From a checkpoint of a small transformer trained on Wikipedia.
Size: 15 layers, 98.2M parameters.
Architecture: RMSNorm before each block, no biases in attention or MLP, untied embeddings.
Training: a variant of Adam for these matrices, 8844 steps.
Each number is 128 + 32 x the weight over its row's rms, rounded and kept within 0 to 255. Layers, rows and columns count from 0. Numbers have three digits each. The size before them is the row's rms in percent of the matrix's.

# up: layer 11 MLP up, 1344x512, rms 0.0309, rows 171-226, columns 160-191
# down: layer 11 MLP down (transposed), 1344x512, rms 0.0273, rows 171-226, columns 160-191
# gate: layer 11 MLP gate, 1344x512, rms 0.0291, rows 172-227, columns 160-191
up171 097:122053191162139107148133079098119142068155078150086148116151138106167090130102098134157074116145
down171 094:113145110201081148064125156173120115106150163109081122179115130115101134159102164136108143157103
gate172 103:147194159096151144136205158122122144090137171176143136136123172152091150140185152094115139146076
up172 119:146139139124120111106176171158084119068131132190110154111169123133115120166108134113118193130130
down172 103:146079086127095115124108162118142132229097128129113104126140102102145110186128099110137052085151
gate173 103:081174135115044142080143091123169163121130191133107103139158065123148103116099110149129172130146
up173 118:083168117115133132110176170157097210148153180061104163117140123111156087153134092158115142062140
down173 105:168139186086197169166159082136144149105120084117139145122118166111124088158140111085113149133161
gate174 104:065096084108099121094146167116108108141142141093144076131115045105176109101096170159093114143113
up174 096:148130133131160143100128165117184090096166095092080085146169164108161096103115094134086107150107
down174 100:141133112135163103136165127177138133113112093185102161153159063115152163157152159048112123123175
gate175 104:181192111084122127119073040121195204102175143186157156150146098141140184111105161139147174086118
up175 097:097107134148134161146095106179149117126118143065149106126160128204139175138150106135142163165121
down175 102:126095163150150041111123148118146125070079093181105126185060165162117109156130140125134110113127
gate176 098:159082089119108114202067073078165123159069071118053116172154149117094181119132147168133062152089
up176 092:133193181135170101142109137123111115101137116110107130086133127108156111162124104082075104141098
down176 096:120087072118100151118122172175122093109071118135126127169139148075133082073128154041196060188127
gate177 102:064134073133090158102168172107159091160103109137152117109094122175075149125116139139095105115113
up177 100:143131111084108133177101173125136103046098072136129143124093133175133137160135163151188148089136
down177 097:091070120175164144122120162125113200073120090142083192163128066071157115149092145139127179104109
gate178 098:125148113125115122140128211127120143090087112140147205085123127080095135132186109170105123209143
up178 095:106106086176097158166086099119138127146089156091105160065113145101124091058123126139143129163199
down178 100:146146170107156186064138186159097109112103110189122120143160135150072107144102071152079158132155
gate179 103:078129101137158131116164144153123117113180152119133112111122159107188131057099077105172149136114
up179 103:130143128151179101114083148149119070096136167131054136115120095118108094121169124126157120161109
down179 104:114127131138098191068136104109166118161128126062098130132117162166070160118098184109106136125117
gate180 102:128165120132097179142189167159147108122126082156135162083128159108116086103110144122106143124143
up180 100:149141069117131162088063091093204095118108159128102122092139109202125108163085176111122154159180
down180 100:155089096111139068171182152145000127142144086089158115208099134084152128096116123126171127112167
gate181 096:062163108092129082165187133108210129151167159069073064113151075135095124065084147125179173087110
up181 089:166104140098100125118138138175163132135141116163155109171130133157199148172100073116165071138168
down181 093:129109072186119135154122117092080117064084123130151168115161136119089122118142137103067167155106
gate182 106:099104149111112116111161126079086137122152159143143163102144101173099087170155088148131120147134
up182 109:113147116146100111139151133162174125095109097111100090117097136073148126073176137098188095164145
down182 104:193110092183107108150143137169112145147093156149151137158167045156161125154158104125105124146143
gate183 110:054154112164161090115107165088124146096137140132084156160114113175133121145171124133097134181140
up183 100:102097148139113115131146092115140141163085116076118214175141086096143101119140114138122117174167
down183 110:149114106152092132117101099104089176127118062124110061115083111137129186155096086121136110093169
gate184 099:131126156118105134123172096070110125122158140094094211156051105086140112112143156134110151167126
up184 094:096147145128135168114101144093101160094118136092122167151151122140122178142164140113163169073151
down184 097:128088081137153100124163121098115108174100142146133095081133197120083112138151156126167126129114
gate185 094:099161139104137104136110147125082124132131152139126150195057092105146157106123136155175116127090
up185 098:089129131157140123144083158164134085083131109199147146131154143221091158125151121134110135103159
down185 091:092142171123212135091170171122128106110087180151071054104152110131127135146076193115045077020113
gate186 102:100152094116141147121159133092131096146143130080134104189129202164123157105123125120163101124111
up186 098:141083155097107145186071197141147131114121110106130130099101139108099113125139114133127157165112
down186 103:068123131150133116095133044137038149150102112122165114152101149114082090104115111176160120111167
gate187 097:128143115115140088147098140119150100163152100136169139145219117116156170113099142140114100176066
up187 091:116102116100095101096139071146163090118115149078168138161110129189121141116142129155130167119076
down187 097:107113120141132138141074121059077122104109193131077114076117147113075086112159130174103114106125
gate188 105:097181124181126150135152170100097173137103147133146101155147102120145149138126113099138152154122
up188 111:148145111053049146180101126109105100146128079163114136172148120101154113148102086121124115074125
down188 109:078190179199130117145135105150169145124148103086147085128108112183090065102158140144137069121050
gate189 097:131145138106079164133115096097089182046165184130083102119084095111177133161145126135174138096127
up189 094:080108150137047152156152145175152063151131139046093109153161136152141179135112131079122085149150
down189 096:162141102097152145098151044073097153110116081140107094127128125092100107094150202118174181099142
gate190 094:084118194123128073126154149080055181081134104112088167124097116119145116098127107132177124075153
up190 100:135134065112135187203080124143161099126149162151140110147135175140137118118095104128115075208105
down190 094:038163159116163163140189130136128100172142149134109127116136097126128063126095145186100138114177
gate191 092:162129139083124195143153076137133152128113092068113107103132112186094128122179117150165151160161
up191 088:119191161159088126103155089102112125104122111095138132176080134186158151174084086191156106085205
down191 091:132064055103116059155098142099183092140167192147088116108166150077103177122130163082095102147113
gate192 108:132116159134116102154157140069120092129143137112112136085051114130238139168151122120125115156130
up192 109:135114114158101100125069142161106143140168126105085164094159128116197086126144097142073113139152
down192 108:110138080151120174128093115190090089092137133101134085154144129110129223148084127161205121123131
gate193 097:142157096116128088115111139199139092122138101123078171152148139152128058160077097095137114095090
up193 096:083165088101187163110124126127154183164141187119095138115100112148139113139151117101128174152123
down193 089:181135173180112142099136172075087116138093163146162088155096144114120128127171154158118177138166
gate194 099:116143102132078122140153115142126108155111157136147143127162077149131123127130103118180151159099
up194 100:145104079126103112094151155169146128081122132172199152098112110159166111139105191115097097097127
down194 100:145163212153128131181135097127142171097127106149117152166105152105096138155147117073125117140165
gate195 099:156069140103196086121186139144140134150127117114106099088138149120118106087098141135091150143117
up195 097:109102138084129128101136138122112185096159131134106130135136132148122134150120122128134114099180
down195 096:144155124109156165143166112134144151115107086154142184135107116073074101077153138167124144195041
gate196 104:151166138125114098152126134135193126135100136106121163137106110108140118142087090167121046110185
up196 102:169131149180161173139106090125172162122128131102104158081166097121194035167180143151147119101132
down196 099:178185121143063080140119118158106140122193128094111097086061160107111166086205104130171189139147
gate197 100:120120174131100087140158179051140138134162102074086170141134114097103100118123021163096112117108
up197 093:136122108096105086120108133194127136168101150102097189128103120134133067121110080121112108175149
down197 100:157142157159087114103188086119116122099109085130158098139100128081152118134108184205173180156142
gate198 096:127121140163145138161125104122124117132063105139163152127130146122089140126103126105196129122089
up198 096:166165162082175173109144097139141134123137093150165176143114131110102111166120181109160180088151
down198 093:138161151170176112153184127117081138114100079116142117216130116185168168115131130133122127100158
gate199 099:035162105110132104080128125066080169115142151119104154119117150173136135125142123157146065127124
up199 111:074194141128118132116119158056155141107127072172077176074112136162156091107157081124151075118142
down199 104:087160148102147177164103103121162086105149138140123165102150129175134115120130145105116155065133
gate200 099:080143167118077106124149158052126162125073142134123185178068128106084045135062051137150120097167
up200 093:135187131100127148084125167138101135115110163131110106110124117202080151159105151112145156086114
down200 099:111140101141122071146134086138164077113139107167121107139194136091158122093180112130152165122133
gate201 105:161071125112214109113081129054094187123141102123135108097092145142170132099109160113148156124147
up201 096:186101165094109125144161212132137135110091139132149097113134132170152087135146100108133131094168
down201 099:094145065141124102118152081111147124177130056062160125104167099116105147181124164186184122145107
gate202 101:076100101142147118166047063099180165147117095169179185113106135106203096149105138125027064089113
up202 100:102119102160099111171070121148143179115140126198142182127147071135126153140114138090120124103133
down202 097:225156118110149209081100151184118160094105112134104111113136109145115115145167130125126106106112
gate203 107:111141141075119084189138132126131202108093089174107148150140159060157113113134152136158103155172
up203 117:095136119115113096181047067115131148046072116141224138146119122125101112127116178095148165151137
down203 114:064100098126080070122137107105078117115106133195148109158122146105160158147172125143138172089169
gate204 093:118183122129117171111106132100143130116110155086102151077107115129162106121137115101165137136123
up204 091:120128108135143137112123143127103101158151143125099099109165139131168083130139134115139106113160
down204 093:137134152085138076136228110119091131087111081126156119142128118096157091110114148118128081077137
gate205 100:091170173160082100118172129055155138138161149125102062129025127142147103164131111174196082109119
up205 100:092208175151160078116145173108122162087100120122159119173067099127130104103133100061162147143123
down205 098:144118086086120126101119163156083071123046148110102161057138091140117151139165129132113052125067
gate206 096:093169127129107090091142107040173133118145169141123097143099089095150143069132087163172178131150
up206 100:144164157096175116125131140053192101153141124132154176113096097107158146072110122136096149138135
down206 096:106130157142203186146095120137122125147162118128132128094126150157164127170095078157093115157103
gate207 102:131146158115116123130173130102236127126141097098073132127140093138132101088164162174146094126095
up207 099:075106058109139135142108118065131034129079052146073055134102164104114199080162140120156083126112
down207 103:138151194139156147136108186110117141109165141094145164108145099140117137104151178173136152118093
gate208 097:125123168087113049101124106098148110116169142071090102110100110153125138129122115087123160126147
up208 094:123114169075156069106119124046122157198129179087090068140108111102168159125042135116113112165126
down208 098:136162123174091130148212119193096118183115104153104158155158142109119173108097174047110145188133
gate209 096:160112085145096127110153176151098118081153111115139093156128099043201104169068107101117133132139
up209 090:117132107110138108132094129110116086105093088172059115136151200143178099091124088150136128140131
down209 094:155110134160131149158105111147190139155110128103129092110107109070081175164058161143119119144141
gate210 101:169134120097145106107185125151141110112157093144114152133083169101094109141160186109119096119134
up210 099:100127157160107185068158094125121174148120142190132082074124172098123143116108116166082072105124
down210 104:099120117072175095148151144199159107146139169102131117202104155087102086122190099172144079143115
gate211 099:101196182151151072109085129139151114099101125132169105097115106148079127132115143124138109149149
up211 095:121144152197141067138191129159174141102164136151167125159218199138181059112120098138093100139110
down211 100:155122133217099145142121167110062088110137131114096179090140099160152112138108129106102201125094
gate212 094:135135149159103149161092113138069128099059124089143185155076125129126151132100090120147101145131
up212 092:092136146145117129156153112091090126177117120112092111188078149125097089165111086134141088094130
down212 096:131081147113170136137135093101106190104126150072086149106178076116136167139133181165070129144122
gate213 101:065140129089160166166103088070158144135127121096062128152176139131159151062081164097068072116142
up213 097:165122149117184118114154148116108154133148108161106148163097101111028105100090148144170185159071
down213 103:131106078131123115159062092087181073129136136107112164065127173153170160159160115091091100106172
gate214 096:084130132154150128125129161141178114107131086148104154123124085110105229114082077090086156090099
up214 092:100137097169106115135113129153164120077181165163136113126079144174089116127087115127095138108150
down214 096:121142160125151173151162138102137138118113163099101130067161122102146133158111145131147142110126
gate215 097:091174117110110141192155135140109115110135181071223143125127117201148145160146094107091080184159
up215 094:173073112107118163114161135047180139107114133092134148111132091120099108169152161135116105162160
down215 097:111125143127157116160096112209107092163172050160079127159151136114061106034117092114169155120066
gate216 096:080072108104143093104120158099165123085122138109057125098114164133124085100137133093110040110079
up216 103:186180133178146115073144164185162180107077109080165156113172066145133159116165148108141205123160
down216 104:170118106147106102080122168078163114186098094107097140121195128148138143125102142251149073080146
gate217 097:082190191119121086161118144088133145138188157115123101118140170138139125092103138093118113151153
up217 096:110100156127102111177110117116072115079152105135194185156111103147143144162080081128113126135110
down217 099:184138131072141168127168151101125076084090133153146131135139117147168129135161212170112140165122
gate218 099:083120168125095092131137138142152095114111130140138062106094147095090152145134134156162169147138
up218 108:101142175126121089124165156137199124134110109105090104165107200096095155173135066171125130118141
down218 099:146165117120176179143131129122070123150149088119128134096102162197184129086090095114136145156123
gate219 103:122147160079103107148061155137146132154130135096114147132085104156078102145135105105175125046119
up219 101:135098125093131146131091166078154127135074151087102074120112076086129108103098118128072090120158
down219 103:150120104145091114157151114167090111086088101192155143121094096167163124162078150093118098112146
gate220 084:093136119129126086130124154175123114095102141148145120166127106141077091084138104092128154227093
up220 082:147110107128130168116120159164120112144130111075162117083130146199164196200161148123143120130104
down220 086:116136111136108069174112141078164152114127172096086170055138124091138089077185114153080109108131
gate221 094:096132101179122123121154091089143131156186108124167151174153149144090156155121088101135192159117
up221 089:152129156133172132183084105165086150154107145120079149110148112141117161151124153084145087104191
down221 091:133149137120111154095111131112096114148169089075092109096143144113140175159170136112128142122048
gate222 102:104158190202159103154134088142158152146154159064118161097170111119146124111167081145162124122099
up222 106:130048184103127137107140123113134132138128138116110134173097089163129116120103100134132099107084
down222 103:124172077127100153160126090102087134139112134139158160137147173142142082111212154116155112129109
gate223 098:163141085188124094103103091098154157097115184128157103134140124112132103114118161056157160088143
up223 098:180092199099132136154059161061121169147164087127127087189164088133128051185066141164159135092154
down223 100:136089094138102131104180116201093052156109143132166150168121156125100094092144152115116066136140
gate224 100:123121107083133118107168137173145109097118202114086153138164116150162096113112058142125178143082
up224 097:174140097136141165075191092092147117157122096078159141160152061125139158124088157138123136121175
down224 099:071101095112116088188099107119104171160179147080167135084126154140147111117178054108141109167126
gate225 107:133115107091096134126173078107118197058134115131117117170099148139121205103132113126097096156142
up225 102:168159100112112132193133109108142175113143074127144137164143104111153101130114090084111145101108
down225 105:126131108107177146155153200126135094094116165164164119154111135165107117146091197125126105146130
gate226 098:092164118150061172090164217093061119145127122134142121130082098082126102135121074183080129135146
up226 094:079131103115159105073195100120163130123121129126071163137138178184115194141126125170142165153098
down226 098:136145145105153162118070134100100108117137180173109089211101127114061123107145078079096118181149
gate227 103:112078125170153109167157128146133140157132102130057146095136131129170084163113047114138099160118